Part of a small language model's weights.
Size: 15 layers, width 96, MLP 512 PolyReLU, 2.02M parameters.
Architecture: RMSNorm before and after each block, rotary positions, no biases in attention or MLP, tied embeddings, normalized queries and keys, local attention windows, capped logits.
Training: 100M tokens, 12208 steps.
Each number is 500 + 40 x the weight over its row's rms, rounded and kept within 0 to 999. Layers, rows and columns count from 0. Numbers have three digits each. The size before them is the row's rms in percent of the matrix's.

# down: layer 8 MLP down (transposed), 512x96, rms 0.245, rows 6-74, columns 0-95
# up: layer 8 MLP up, 512x96, rms 0.603, rows 7-75, columns 0-95
down6 124:504513446432455544498502560454490554533503474548460444528492472473480469584445557544549506482516489469614525463538454561476543483482535534571544486454501486530439522482525541493537480580465453508495516502438459459501518480475435458464529505549519408508456549455431524516552496526506477486
up7 134:485479495440484470417479417476491486544516503500498465502526448494467492568468543535464522452509513572483543481520455435602521533476424557471549520420528548500537497503475502507499548425450471522423553533594457497549468556490466553439528538495539487530535531488530509489457563498489505507
down7 122:486466500504449478454484500587470417496550464560478419505495464501474503554541501461439501495543506510556573513533576487492503520502467510452500479431440543508493495558519490479467523512527471479444520524638452484513502473447530497431519505504537516522463505452530598494461524548573446508
up8 135:520470532473526547550505465553465440471454529439516537466438531528456492498544449548457456521555550525536550481478496567476538473479529488493565506543519477560526534488487439493483592426519471520599516489528490477481515527457419544475551484450424538513436501454521505553511484474483423547
down8 142:505514505444508492527545554415566590500503456546489499597485538511506503484546516501544490504506462530488482464546524532517499505505460439597499460483502470525506494556447460516501598457568525572509509521561461506488495453415500536468516533495510407486450556482503476503545444572492546460
up9 048:507543579525579513514499455464509464552531491486496496473481496540480548508473597535510503477483502453524503572502555472521445510475482369557475514436542523519478539493484519465527537572522496568483478503515547394437509511479489454477516558459456598506471504511501489436471454527507552528
down9 046:455513443515528528431519505427563520501592519577493536458479480458488535529491490494521486452446422458546488497551501481484424537429493489516447543483504457551506491473482539506527475504584531581570525497535508412427538491495559450478523547446519581512511506447485521551489495533494489520
up10 119:571497470521472513531517469541601519525580555501557502502485441523455534525537489464534445514572462516491450505487518525433538485496419535547493508442598540471495525481514469451483495517496550596400539522485463518491488530599550495510528490528468455503539521503546480531547481534494494446
down10 151:587535577480485440509483462528447525554479511434481459422507516569473537553501444474483507524460495496523532564448472545516545513538568548550444466536525502449517543472491511468495524392509516586502540538577537466488448485483541525458480521526441451539457462521509506442510525523460533498
up11 011:482461533483493529494531554577505484464480570425443519550433596385513511468571550550486529494539379550493497483516537521493460448475519472545497493514480468485488465539424476511523451581462506509487488494507502511524560463512479551509516482480515439539493543454533550516534504513570529497
down11 012:515505453437515508515550516479480473487502557526499469499485396456499452506504402512499534498519497505490518446489470443553582422483484480516423481462490460492547483481529480498497580440527531491479571447444450541465522514509527417505564449540468469492482499544525483591469472575506419491
up12 011:434402516473463539554504491523497548513481499531464459514456499534570472493444424473509500497521444511455469508565463540462470503435555427491475503563502531445484499540480481558503546473531476447479505515510492473501492488466484567577491524469534543516557639465443526531537571542513506476
down12 011:524473480523553483502479551500506524492458523507476488489492464454553461481509430503451557399495554506461553523460492537494580534488466509532455516507507484454524503510478483602463490499574577582523488565503464510558440486561489535538434500496544604574522485468510476516466483584504515464
up13 102:471479508459541529501498490474488523500543475456552500577572520500478489498481509438524521525508531487403473542558483620473482461526609528464541558436551535480486497468509564499532505585490557451555527540489536561513458507456528482512465466488451474474533559535456470482551451471445500474
down13 097:520441489481581516469515460470410521549534560466538406457562463450509527469519468481441462417492503497471524456530474522506481422524505513510443472552500499449496530519544420461493524516579518469505569458507513479422511528559470487520484542452500436484434479476534423543513533511461490492
up14 151:552503489522464443461481562512404458487462508511479414523449510537421480560570495487491495459487481535484565549554518478486505486484524457478498554553537516543427504544482489494480594533506559475502589510481473547502456401513442430515496561488549500555526487464495485484497572475501482493
down14 141:518448447568465488535438516462507486530483511459571439455453491515537493542452521444524532466539505477496492456567481468420447521490504540474525503575488473535414524472520490442555504484549529468453500560477419581493556450498505463465448534519514523454513577472456475459447506553565504512
up15 157:489535479459517472477497500471479519491491510493484480463488462551454487467445465439441558548504465502527559496484468511504518475471549563457588450508512573529530496423480433479530527496447560543528464534500545566522546492532516447490468573494488499485403450533563505464593422455541459447
down15 145:567524421465490485559480510557508532427393507527479456529505476497536506510472519445434526477491445420491519470491470508507475563507442555481466501499466522439443526528429446526484563489494484477492468538464478487431489478516531434555568583530437492411464510517489489452504479469462503460
up16 008:437513523437523521528435494503574445459465459447480546523510520507385564499453413470464501429512554442475438488459523460490499524495510497544512491505496454480598520482507428469495524523410510481519523442478518535506531492463509501473450586476483530470496468547500559557451559501486480498
down16 008:522497459526542541512510486543486457500550484591506511552473525579496429566555419515558514470569477505535568461522501501558496521458472469496476497612494532478544424515526466454556479475554502502475488473533493477557478501518476427475468490483456530516469411485491466401521496501549527463
up17 036:597551507496490541494418487497539451480508378545434529529470462508589459502509472475517449427471440476530461461525511411521465521491491532461498544555459517504546513480493547462496498515467492510515489556517585412436451483526456472532515484487486478503481556528478441479450470467457498493
down17 032:544523557491456566527499551450477479500520494523396525465602547445490489477476558490589468469513435476509528503491443511546523535425468551460456512552524567477518534529464526452530517497463528562515506500499512501418490474546492494457518508498535501489420512474479504399517468455429517454
up18 027:439527441558501518482545499517491497484486472455574494490523537487495439557448470548530500485467442428446541551428461491520485621503429498497487533488507473484464540574487499474424557477549497593465481559471544499474453471502554556483546561482476499525473514489493517516542455519559440491
down18 032:541518485473531542481455512504479561468523522575532520475448494526522482465536485483446486477505501543569557530534465474497492529459504528536532511474501491520437540528461456599560526538501488462607451425579567529478542466462528453496484539459514564481477558527538428571510477492592501516
up19 128:436506465472511462535452459478436488481484471469436474474512506545486530570452443445474495513443513539498494506513549452438481509486520484596488517525545499530557460503518524448545556426441561469542537426406440559508459533522539541492470496510593519493507529487516456554493491551565480511
down19 106:450475535496366543478550491416431395402486465464540499461488529501493515546552489507504450505444510524501502481483468462552443476545520522498536496515514526474484466413557475496487478540492484503518435501565532429517477542471561473488540542522516487512578500525512508451505456527454553495
up20 015:470532498544446474451441517482496461431495481502518442572495511467541489509395558486472514481521493519487522464493513465438526530529446470489498485536423476542546550551488452496499420579450518520515486428518564520435478540439437551503487530484453547525409540475488457518542442452471518486
down20 015:526501469555562499471504538521454521506510480572477503508537468479494486445432502458497503439498529501521512466386452534545517473413505515451487520446508537526540440565440493495565425532492483478531496518564476562471491497543538406519546495523539468458482500488475452505474430452472414430
up21 140:437534514487533514505478475492527565493551485495519480551514546496530543590515460494490507443508505501468578442493575448531477475479509531429522555460567538556567504496432484511432464563511570509488551483520523583494495512460517506465520440439513544499516482553484455557567454470444531431
down21 223:533555500489506505420542469519503507500505507538544449530514477391520555519468472491494519581487425463524511496550596576505532445488517491505565506570513521508534443484531477512474623540516506476482490507523504554495486464511530480571514467472477514452557468494508487490596543420471555504
up22 106:428458533507488534455524534494522497533506502510452491590492511488495476455523511486464492522530477539472519524498463495518443560486520505425562537551558510554487514523516469458568456531507498529539503443524486422565512434461523566502458542481453457484530514569496521522372551429473486599
down22 106:451468494455482465435483492531530456528547485531480469538382564514515470512516538510503553463582469557533546472440525511489515501513472485476510499492556403494506506546440541518510532490458519412613531472556427499502553465554518523496453554484508536485498468482455478516434492446481467548
up23 010:505460484464404518516475534515535535456508537439567578526461512445463461456489525440486493531462513498507513510529493563488525477480447423522508503438500477544465555496494478573522476517459487480470492505603499487428444480479485383459512510461561502464419568513443501543463471545526498493
down23 009:539502432465581518426580452473487517471534518549477497493523523504482402589557519466462500459565540503461523502487493576562496514494506499497415526458497487536549451556503462533498530524486528482515505444457495510427551521509480448509508453496455482527503541447529395430481539521454461507
up24 137:562541444440531525550556457487478447448576525507507515472470507491460581559527478422491482477459572546509472488502557592483514575570491439551551510501520511547487534523502531511434519507475432488514500540488524463465446570507523497503526482527572515541443543461470538483484572496524520544
down24 123:495585530452569471482507484460517434503481519484566525490480464537524512480486499471495580517557540472503484534541438483483415504444479519518491515472490500428503507584535522442534496529436515499557521506508428515414537530471436499518469470375505502456526486506510439488405488485464510563
up25 116:482423556521480483480479453509514514514426557456563511553521516502472528524437496546440464455476543478504476527473426562545472529536526450449519523530576526492452551509510571426508480493501510572409409507486486555512540516501468511575533434483524468441472516531519497486505469445544485449
down25 120:490463511471474536525504452444480486562453488486461511535499500519444572476502524594576498408449455549457515458448553504562511533538513505490428463498557506458438510415565535427450449539503515561503486498547474488531463472515467483510512527507530470572465524499477481471504454537412458516
up26 027:517499527573472497446506499518487522562555496415452512468548533490417468457568574480476485525510493435440423530457479524550433499522461466496546478482522516541514474409502527465511503567457502530425455538537521508465506483536528418495507526477530488459546485559416552486497485564473472529
down26 033:509508427456481592416461457481558534499558487562483435497501482508499483561503533514470470537515465456459549430572471501484477550476525571532463452507463451470478483540569483574508511539590479485556485398494556523486537447487502504501532457424509465482548491499524501515487514557508496465
up27 021:512531517489464553477543424510524488580497474489553505465438542440431566455514501485384502470473430527459517455472535431519492486495435467470525545532437437474479506504512532493519520551523556443498519564468509547420466513478456480543528518463468480502469554487545466465495530553515581535
down27 024:494459436476512516552548572507492486533613495528467513533504568468497529543551505469472479494494415508556524482489475487563561519462559522528526490437470580524565477536542473526495504531472553408495567490511545535425546499514572468496573461543552519522444534539527501518497482461534482495
up28 027:464514533468540448534506581493450479426483560491567475553425554474493480466508505561514422515480524559499495602523493452512447441530551500485484580499477479529561424582528483468522518493511530542482597475524455461533554526514466517544449508505502493518500559524478539553524516509528541500
down28 026:529540525498551523474553425554456496501510516467521531519552423442508503475533460502497488532529453505446552464506507471556471510489427472527483555449532448471563495432473492532529498449534571533557558542400521518478452470486533405488541518486582513430483420455505499522541508517491530478
up29 142:478506499525490454541528518591474484516550578508447412517482510475524493539493502572607457496515489544508467541554551559432556490552434531486555500459591506416512440524512533501541446504487445540485511522538448477538477504508471445490534505489556506598470506468459510502508507464476514505
down29 140:526521508468468461614456551560495542485536478505478484457502485456532403441539509509559545517478478531582528482508523497473480511528506371507460500458467474507550439463466549509555435565484469505507489480524504461538579448501502496477502459540456463528485512509407464498533491444505450536
up30 140:568543523419493486475503464487532550535435515487531547448465533531520461483525507451496509476415448543515539500450461576539481558495515434539483498534531514474436490494449502494514421481529550507457505458496425434482552504533481585439531518472585457523443443531481456554468483519478493549
down30 170:516448500484516458508474500428509470555509513499517540433607526522495510502546506448498534457528602542512555456510530540478534511505484490575435543526518467463491489561437515408515523477516466530521515435480465528492552516558468492549486506461534527465467466498414397536507448539545527546
up31 143:460477530492535507496540498458500542479463475549576550540560584489541514500464487495496396487499388500514439461487455487497522521491479505466478522497585422484480526434546479438496470556444534611446541491472493544522509524451507474505485508482446466473470481547439538476470443474554491486
down31 141:550500541414465495441487495492534553485432506418506441537505457482529456532519483495617523474499528493486444506506513465473532519479498487502470520559543544512503608534571477485490526538483492472555448501510534523527539531549513449528501515544459557543538476533492534537497499522482362428
up32 143:507471412448565472513489473501415497581472491455427472481499500478443503470438535494541498481545480507539536527441516473583483494540562426461535505458485501531508494510526471496489547526482526462588491463476491532505489561526465515477480580590476590559518477459546459453510545511469443490
down32 156:497539496511545426534501570581471531501508517442473507499563486505485436500550446521571500536541478569538483460556512496478540510578537462537569433488546444552497502529491439491468493569497502600489448448538509537540509563502468488484458557507521469583484477564476465492479486485519562515
up33 125:502479540442470487478538553538467480611460479457549466489504484588509516539442570421520526564513521426503567503476490538525545487456453493522479511491520518529491463496457501471514603430438496482453509448526501532498486544513547502445453506559507464603480492516485482534524488520452538566
down33 123:532473515575496500528492529480551480474508530506546489540509458499526527551512444521479504521374543554474574512533492500446491463475497525453519529476495517456497568550474545487476401427497515501496506531527508529461623489587466461476526526506467620460499524496435495488465478473528470467
up34 132:473437485548484410512504506520489446461498476446514389532558550503497519517539502502476468466518485507510594406537540473476503572496531471429486450504498547499558496426513487533513471515546465452492522483533483502451536481457517545513472541446561475557483492466459519483512463450458494378
down34 120:541561456484526554514482509463433457537484473506472492516516493489552570509487470530442482474453550515542478461398412519465508617532478483539512483502429554473500533495502437507474558436538425448524442564420506536554515491564522459503512468452495499551459491473449484514522504499510491467
up35 117:591473541473490540500504480514523511473505508515470524515486437525474443544638515566466498452434478487459518538457474451493493499577497494536551487498479523533535518458485508461539447619565534475486496487584468432509481503477504485505527541477534573522508464531522567498468467407523477489
down35 118:493484554515585521508512473500455446508569501546548501491478446498465533488509578567478491483479479531512509449463532517504425456513531478503522521523567517447587510452542478473487460545524460466512509415573532469417458563522540473526431492544443505479516494506550525435491568577504567510
up36 151:512540516606499455502428523479513546455503455445425442504521497525491507499522466458494540453508475483485422460531516506490555516501461484546550401511431531494444523566543508518500496451447529549541514494516492501547498531500415543512498609473546483485596522496520485488514443536517433536
down36 145:560506520568447508499478575506444514585526580407512475504436487476476551456475464512524502534471548502486466516480514486515490526507482515481482494427527500539491418564460492496508484569452552477569600552458523467509487473490490497465482447484475467445572461502521535529477548588536451537
up37 011:501586542553507490499536498496522514429532455533467480512478470507428454515472551527527514467456527485480545474614485576418468429476504486506482532507461506541462520530490476463480520452462525512476392481506542539461425464476479485507502542445495521445565575496407518484444450488494465502
down37 011:488495511526596539515492469468556535436507512486529504490484455481480448469448498454473489510577543561507448444500555475430545523505509526468454426503498555579557452455573502512548509548572441497496503462494446474477540517563531438561525511442538535525513482581504437519494449514477461502
up38 162:515489474478549555469550451496433504428437460498502461511491462537549595526527502400465453534418510452521539470563451580482502484494530470553513584479448443513516540521481527563518501501496471502501489540549515537534491432476500514466450533536477439520468445476531479523585467492551474485
down38 142:402485468506481533537492524514492540416557483525477416511461556522531503538522450478523498513446507471569577472495512477514448515483491543594539471471519488580485554514479523494554527439526573499546487461491482558499533453533501549529484558522465542443469548558482445424465493496484422502
up39 029:447555476436503557494456557468451386535531512467474495567406478482480451518510482516569469509468554528464419513451510537483514493468558524453457513536482528574524429487470569397455483538475538469519511505513544525483485471554467490496486457509482520502495502521548413525531450474474493497
down39 035:474558476417462621495438544492473532477541473529493533501542472507526460487490490444599517477475493497485544473503441505469575531417544511500474503515470450518521470590514439477503512430483496507507514437499631519481501416493470491499469480454502464494435496495481499506548449536490473516
up40 020:561485539540483447484523481528472433470580486574509511511434537509528514502567446509462540436505463511550442461482535445486463472524428536496452480555550527528531491566511488503535499541540493525498480493517558497423585465562524484468454541519483412497472529491492493541557469555588482448
down40 021:477524407467499485469459560484458421567532481510462466510583521511474501479508491528497509506634477560529514481476448441537496480471488508461470495447441522534545442432503601484472522558469473554525441540521495490566523499489525448509596483503516498520489461492489466554485481493466452540
up41 073:480477531474512448468471508510503535489454483511406483478505465460492528563564454500529543512575515536530477492558484515510487478499589537471468484537543515539487522398489470472542462487541439453459564473408510484522468489467429469467540465472556512558460472522504542481443519579582434530
down41 078:476460480456492544530484551556572584478551472524503493507518466489416490502524455603552541507492504494539492488451520499435481556432496393490497528402472524588465477544463505512489498496560429536506527566497517469498523477445446458521520525520582506498436471490538526460512509486515480499
up42 015:543533457446475479512494589452590509471480512473521449508474535546536458464480504560478494541456494448467486505495463512532442526499498464477525402482486475563421573503496430480415521505508495477502556505423467545523452551475567478508469517536520561556479495515528533518514436513585529448
down42 013:501505528467486499512501428514531577504443489490504493510399489551489436598502530446590520500469493564461521485527541511496436458433505468573561507502534543512529544458471447527472437548542495576485479524521496429506497505452494477580429490493529496523463514484491455498485447448553501568
up43 015:516521524530425601477445400571478540430449458482505450527534471507444454507453549489472445509470518445460527506458532474529490578533438537509439503463386503460535525493528582544535499520501465478549542548540496509456472459479461495484510505528529546494520492481458477471533486487449481538
down43 018:571523517551588594479446598544553539427558501572393572478494518531531481493502502502439468455527532451486535553464521504519533540477530502508476513491524533499459531526507448569534515573468518522521559437490505499472564451561490507527482547490508540440477518503503487508482478464482470488
up44 009:485502416469493585520559563438523523523504537534504553492503504518586540437519466542465441524487481493485525523462585543486571564619542534550512470465518472455476492438495442587461531557459502542545492524507429494510485540434500499512561485478513511535498503501478520481472550489492484476
down44 007:432511447520464478515429549470550514526462475552549560533535488558483477555538564473466539576467502511485469472471405530566481553480522515544470482565532486519464526489430528507480486492512506529546526549456529476509518430541514469440480529590464484523497479437452442434448531504541502562
up45 122:454463510480462533482438542436503534570550402552427525568482486490485474496562472548572582508481550501460484543542532481464564472516495479516479546491482543507502528470494504546558537513494425485525420510497432480512461452542501436482567498480516509541473489432503450510563466491572509533
down45 101:466464494555447448552485508475468499468544468478505465584518497501481490466466464488480521497491541529500520416560564593521513521414433453434408510554462493496462540451532478522533551554551526548491420518482460586527513465506558484505533499462518499524457447475506442466457486490466541464
up46 147:487529475548534469539508502462547547481498482534467514505482531545499500558498532472536533509477515481546470472508578403460489459513449515494463442531532411550509552525467476414470523532491567501499435449456423597561488492507530499498478543497476484557452510462535584450458486482418486443
down46 130:527502462495494546560436528457482485561537494472365531557503489482583442579507534487482541448518542457488550489467460477430497511472431530520560560533511447495460542513535507546506468541509544512494491508528454487476428456536467519496541513513484515489410466549532493481518559547494441443
up47 010:508494541452469502458591564455506449465518490518451480526451542441484579455517463537456504505562501534558481453516570544500486441553448384583483438546474449449599484511494486513552502499513475472525489545472505458537563493486476480497529527528464543531485572487519475496528517467485515533
down47 008:472556489524432464503535542489487518478501530475425488534537462502534439572481508480495478476481416476591499466490441462527511442488543495475462550578460553521515492488539544474477503479515559520548513561518425441475482476489504415415550464496486535522477493484536496456437495537608471448
up48 151:564512499511515595496494526475425524474479491500492487477429491453456565469483446449563484538454532561463470552524508477495464435530469449499533540461547417529440446478529507417478476475519551518527440481488514462575443452469436500469488509475508564516536499495494507572516471475493409546
down48 131:528523502441457469531554564479446478444501458507557568404471463425446474509505454534488584544458531528457484550484480527513511477528524502558501500496524519480481506549537525510450470532433496468522421499460563412461494394470504463523535472451543485442540471480487507534511424494531486488
up49 136:488483501442499468432516527566533536555504548460567497505447510474507528518450502511534498520520474510490426444507509452586422493551508520587493515494492532535473483507494540557544573470549505409533450510517491512429470570551446528518542461522458440522541552475534584522529509466554457519
down49 136:475490535472529501488500484543561534574462548506541509506465445473532532523534469505538461492530462500490456529546549497579452574527527461447519465506504567540504528563487534480470513563551443520502510479512518470468497524517590531453530479458492485482475532567558518469549614415585467436
up50 012:535536387527475561464551486531526481549443494483500529464585534525548540471508484562511508470493564565503573532446450499533481466485533504471499561503572544596502510528516454487490476463476552531489502612536475442520439490521492547479463495478547478557471496504462479535455526559466504471
down50 011:479452529497532471463484466475598496489538509504527510430432501527574502475421542439479484558470537488489527508510456542505509558405528525496430482547472425475555487534439459513442537499485492521529569505536499465491488538441444458470474545581524522513547593499527453488511483432478524513
up51 010:452474491484525463568512557575468532506508572446470545512444473451432519427494574521516537499538414480504420494518522511515561456467483490556499597520551454564571535469474449455475535526439519462495515519462488510474567510491543469436484460451485468532478498558455517541483502510515462492
down51 011:508495432441564508491546501532482494534516477529530427505410530533479470530569444507506541511554498483502553492589485492499545452482414500508448472580458389509554488526498442526508496484500452448461545432513496483418498514551545496491480423512434453509502531492492524532485462556508463517
up52 010:491483550476526552503470519534501502519530507628501489460527447563529453508548505466491466562495470494491552479490498443496525450528480505529560503580552493506589536474439469516507438488422470460482433468498513466483475457597490514599515496549488503515465492461466476424457494418487470501
down52 009:507541553509459511516509494548539576536463484537473520510510532468413490526553508584522460440439435570486452511504562531444535558484540510514454579515463441482512499483515512472509546564494473545501525546454446533587587432443438497516511508472521516535533530511567503516447469490526475511
up53 126:551521557485479541558433522477517575449530431558597508510518542509497488487477501422464521450497546443469413511496502489500473516473475453484524499465577551476502568454509512528498424486447489521496455485517554494563520486540521524486493558456486492437485587464480541422485445477471502434
down53 124:530562462519536527509519549473474554505504445480543497516546506517487452481494466560568528425505497442520489501485455461465526462504434514581550482462529488495478496489506502527502522502573438439545512488522490534555543463582514468504496568478447407553480485515594543526567506483617514494
up54 128:485497533470427440552524529507518540473577474518556480505519543482493487445579485517548422442511456543563453512421503549469553506468470483467418527552490531561419501453491558549502533481482526437510496509493494537544493500502487581448515567478503514529575485507480513487556527455562509445
down54 118:456532547508447504493533433469574450506476534475497437552487580452557578483587491517510501524527468534472475546508487486470572483544503499543489505578514457487513479578464502516475567470555540483485563519536542523445556579472533490503559489453551539504538538523422503494517493484564558518
up55 009:547450580487521528506442463538468540476468415462448466501448502479503511436481488499445474461482522485459515530544446499537438519496432557439492539537410501494485495583466550538547488393531430497403542499480489473533437532483514476479538514470547490548512480508528536528539554473499507504
down55 007:557544435539525471460498559487495472471503466613482533501508502482525446546467498479539564518433496512472535471478481514485508432631484513540504527490530519507512497540568537492484482487500495472524518477540590521464479532568466436474426467545512554513482450484466424560454429458459503478
up56 127:533484425472482509556499432554457494557499534432495474523504570568490480559491445514464549512471536531526514447507531543560458515416509477568473482532533501545458477494509469435468488510531502512514486518486451524507566524494433582536489501492502416489517532489600550546449520416560528488
down56 122:532526445489491544557538447497503488487557535539514458521485498475440461603452495534510540504489494516518588588475452489551505479519547534515464500548469493472483532520597489530483526557532490500503509482543589493436546517487523495498483579469461514426485546507623479508493549430494480462
up57 017:425521532522477497510533466580515456466459444471468576466477421505460482465478516502417591512544405464529470513430527514524511502459498503501515411459497536490508524523493487446500456479488524441533425495500449504504507425480521432514533473440487490572474496487506434506479519540567453557
down57 020:526487479490548590504537583467464494528499482454477530421428537457513441457515438541506568524508538474500566505484471520499567531510445490541470483541463509520518560561498493534570499530490485533437528454547546522466529464552579512542537466507398512475521560512526519496513527518515407469
up58 007:495481494480445518541524512471522558453532525593465493568445579479537490435475537541516556475505437509464478490526512518531517489529466486468559536546538480468539460506504475547436537488392570527503516426515492482467500473467490533482535491526481407468530521443500595531527457480452419464
down58 007:538478506485534502521476478481454474526514491529592522517540513584450481404503506520482540440485496449509461473451437508519482532514517565550484494434432524493549487413501484485526431543525488489428494545407510493480538527531483444537529476532454502527494477489515409438474442495569560557
up59 134:503418516504477412516521515469454550519498514499560513493473461562499448580458578557545465559531539427496466487529550495477482506511534560509482401457427524486452497479455527528471514566456479521524562568557506446508512469554503498473485543541509426542497520501511480520479528571514437487
down59 127:476450457524488495464537515457494480533425505464535490534436541547490542545478477551538450502489524438586522525504492515459490499500469492511533483591512611571472461514492489508457470464467529501475513516467400535539449478516533500552559466494561492489580522503491485499453467586504486608
up60 119:542504497482441549496509576530438513504494519487435515507529472451440565561483456462481475498509470518489608492471446560520529489551479542521517553495531450595558425490549460462451467499481474523547470513508473507546550437498573547466554534498520536477460508467528427492511480459556550552
down60 128:520493487479503464548510537496470490535530524521455524421495439486473499523468453463565513475532476505476507514514521515550465509482513465515535542487549490534604424494457452522523476459466514481521483520513555524559538454561540436449588495487564555513497491518532393457521439452612535564
up61 128:550547468520437561548531508511568490514467508541474558573577534426433511461520478485492522569481573455467497539508447522493514483562550469527521501538562492509514533497448530495487499529586496517479428573446582489510499473502532472465530468420527528419494559495515542465455472514533495517
down61 116:518543540509498559574470439462441513486468487544532490519538496434486516502488436506501483545479482499526444526515545519510490486474472469457545523577490485447515495452486507447509510387466547514542512530561435505444433480521440497475432500473434433484452499455537475425481570524410525454
up62 107:527542492506470551502478543530415440497496474497452499527436476475559431457474520543588498560517556520518468525496464527504465489538423536470480476509476565517486424494477505516555495479525550528528502511469515521513539454416408518431451474517466547539466375539505500534537474459484516455
down62 097:476478447523464550537468481538455472532467555529497510495525537486555514476453485541508519542540493482520471484511396544480487527469415509514406490473437525497505508494411525488505511492547582485558433487471640488518488541498441454498537476556571442474480455493516447484483522458500511453
up63 019:486525435504436532519502507557497536510451518496615556549534568534572504433528535507504490491508500494490522503474533478426487558457604514586435451444503481468492470433462546427508524484445559539513470559511465489517439472526532536465479464524504474481471528496460483537523500558514561475
down63 022:466476452439523485444435489458498484486470547519541548505422473508500501431535505486452509417490505482541557519481485516442562491444553501573535531475459456497507512509521381531448492471510536491519560461452505502517510419535500454494486545554463444509489591435524451493522572492461452492
up64 140:484466467495552491496482539538537583539452514491535501488446517390480536494478492518501457446544517477480537464473474416529474502511477528553447451525563455564551538450502468474462437533526468532481477480491550520483467518531471496538472532469476561572521437532408440525565551517496483591
down64 141:422517482496442480555483521520477551496521493460498625497448462469536524431537516546429459461437501452478447505494507509441429580483495462488484570478450490478548494487531517545567524499436555463465494481428528560528492495474553568458504511501504472509491527546464482587534485514479548497
up65 134:439511517516492517440508514495482420559455498526527535528492520481506512477548515411557475524542530512470512570393502505538477410504465491503494507509529470491408509515571515579558550424521465547520522599453527467534485493533500496501555511535546571530458485480443527542458519520538457495
down65 117:505525434523515508494442489484493521453447572477516522588473509536456444552512490421533548461513414461464479533449513457554516500513479479473500444457466487480479499518472518581436528454494487603508532479548553481416523485484541464439526399485439525499495510518535525469514527538526572516
up66 008:474482453448540442452472485573494533480476519432529497451503535499491424493376424462491502502497513528519456536509400458494494559500466537486520500517404527503467539481496473557537494501422518469486498486522506492555560565573514505427474437473496506445502517499510507491591527468555493485
down66 006:507567478470494585474510517491434441524479537546445488503478459524601579496499501530503488425590528570538529490428526555484472463468481552518474503496610529517451488532527478499456519519526501457531486534452501425480427477519505445509477547472482518540508428508515458460434500500479468538
up67 086:498527421519519490468498517486453534436472504403601460462560435495575451441490543494525503506505504578513524496507507539504541429483555552518479502511529452551458462519551437463499488421540482442528512450476496499506556476429455474489553537525540492427472458468558554493463489503470508521
down67 078:514447499548517522493536510448516522458530454414511511518470515432460534512589523542449396515461540490485482491434454485548549442475506493477535496471601463512440491465557545444575531561501536555562467502524501524457545515527446505523530508574528527512539495457441514494495554528475507542
up68 020:456501483534501523515550499459484465442515507528559469447499522441493520501526513516574455434454556487475489506557552508550538517544495521549498553453436424465420499565458498516537505483467462527549422479554449493524528583453476515500508477569534556501474444453537538479478507587566535538
down68 021:525505476545477427537473538475544494444451459512501538569506465465529507457483514545523512465493509467407513522489522509557457451486470469459515438439548501521519565504567429521504541495531562484493510487450574455506525485485501405457523599480503442445527436491486395549545479504498521496
up69 013:552453540502494487569489404468458496585587479545537445544455526518439452473498542459562503573508536483445549516474509512488515472546546497514526494471458474545498482484430518492464485591471463526433514478505460517460504517559537504456515524526521452502531557476443581482521439540474506564
down69 012:471499489480510474512460460521558513450551456511497513461558422543500533554446535504489478453537499451457476491576507526479435519477547501482527449475523473531498434439568488524527500455581564483525503433509537506564528383466535570477480483474552447534541476580521488551467528555529488491
up70 137:386490533446540431451478490508516511476508450467546544513513462490602495541427529513509493553499487485517531502461489467508542508474485488456518454536538471447529516454504503437435547429471514454541533493466516459514562524475453436497456516438445507472567385516491536531560487555504470501
down70 117:546545497456548471520523458444582497575488556465507432527532535449515515514536439517485529497470537483467527525482532466525470579495530420496516536489563584512474529533451455434525526500484507498551561411532439560405571490542494466494458504518463504440464443502512518486476470522466476490
up71 027:388503529518469511516439545488502476527429594443473537488450485497394476529499535540518516547473506441431449540467533581559489509482472523524457550485509529558517498472475561516472483498407494475423489477460497551475509477502476504536445496513536480570534547538496501502562481569482494480
down71 040:509550474462526597536445477534519547499553510569441461476488489560530432499482463505519556530551460494479545482530506517515550524450454529538453496483446447508506480581504479578516514463513451451510522411482588505482543425541537482537461489475474451476500488542518503564480506604519513469
up72 013:483405505395452539471484508454489478488437540481451487422516513517504498493502500544504496566498588475500498547498510593553428487515524503523487534470465475445407482507545485564509449547519493508462451473492528462504552543509505508534477459532482599545551451544547514473487530503465541571
down72 015:554523474502488566478473496508537524444508530503461573461481483520553439541455403595507522474483460479500446459510465506526469518522435514529475507412484498503472513543527490478475595448544559517559528517415581465537497493504492451525490515472491558450532424516473472575472497541466481450
up73 010:478502471517552566540494467526537500504561540435495522415451539543533460464508542592496474490483561480480517522519537527512559513487439539406494529512440497518473479549563493559478487458420490520560526491466424517527471522459520503471431509481473488564491408498593455535509498548492478526
down73 010:486497464527444475524466534464520517541473445456561450508503507528533568471455510453571556503516498481473504532497471550543395540504535481503438496486571487461531566512545538519515492478546438531446470535503604485443457474461556445515495458533471526458524487542457434591521432457506511503
up74 019:485508500552474463464546510490510491449532473525517444470478509462540495533517526532605496503542394572492423490528504489551555493476396511564456522523536460504450490532473533467510489511512471571486489482572507548550485474500499499420483515472517456460495538501482519478534456514648514542
down74 020:489510469454523491416462539532470480462509538546465525533535528481467543464478438422470519501501471507484546550504492417567501476517474546501471490445509517503536469440477472548527530422479544457506456446476501546532557509529491453443583476467450468447420504547539450595489453522517425528
up75 095:541465534489397499524545438481497546492488535478480525559493517509505511506520549495427519465467463522564481494472523486507482473518533391473535495553491482521469549454480476453510539554472477469526542395596502502411410479442506414452506475514552533428507519528466491468461524499488472516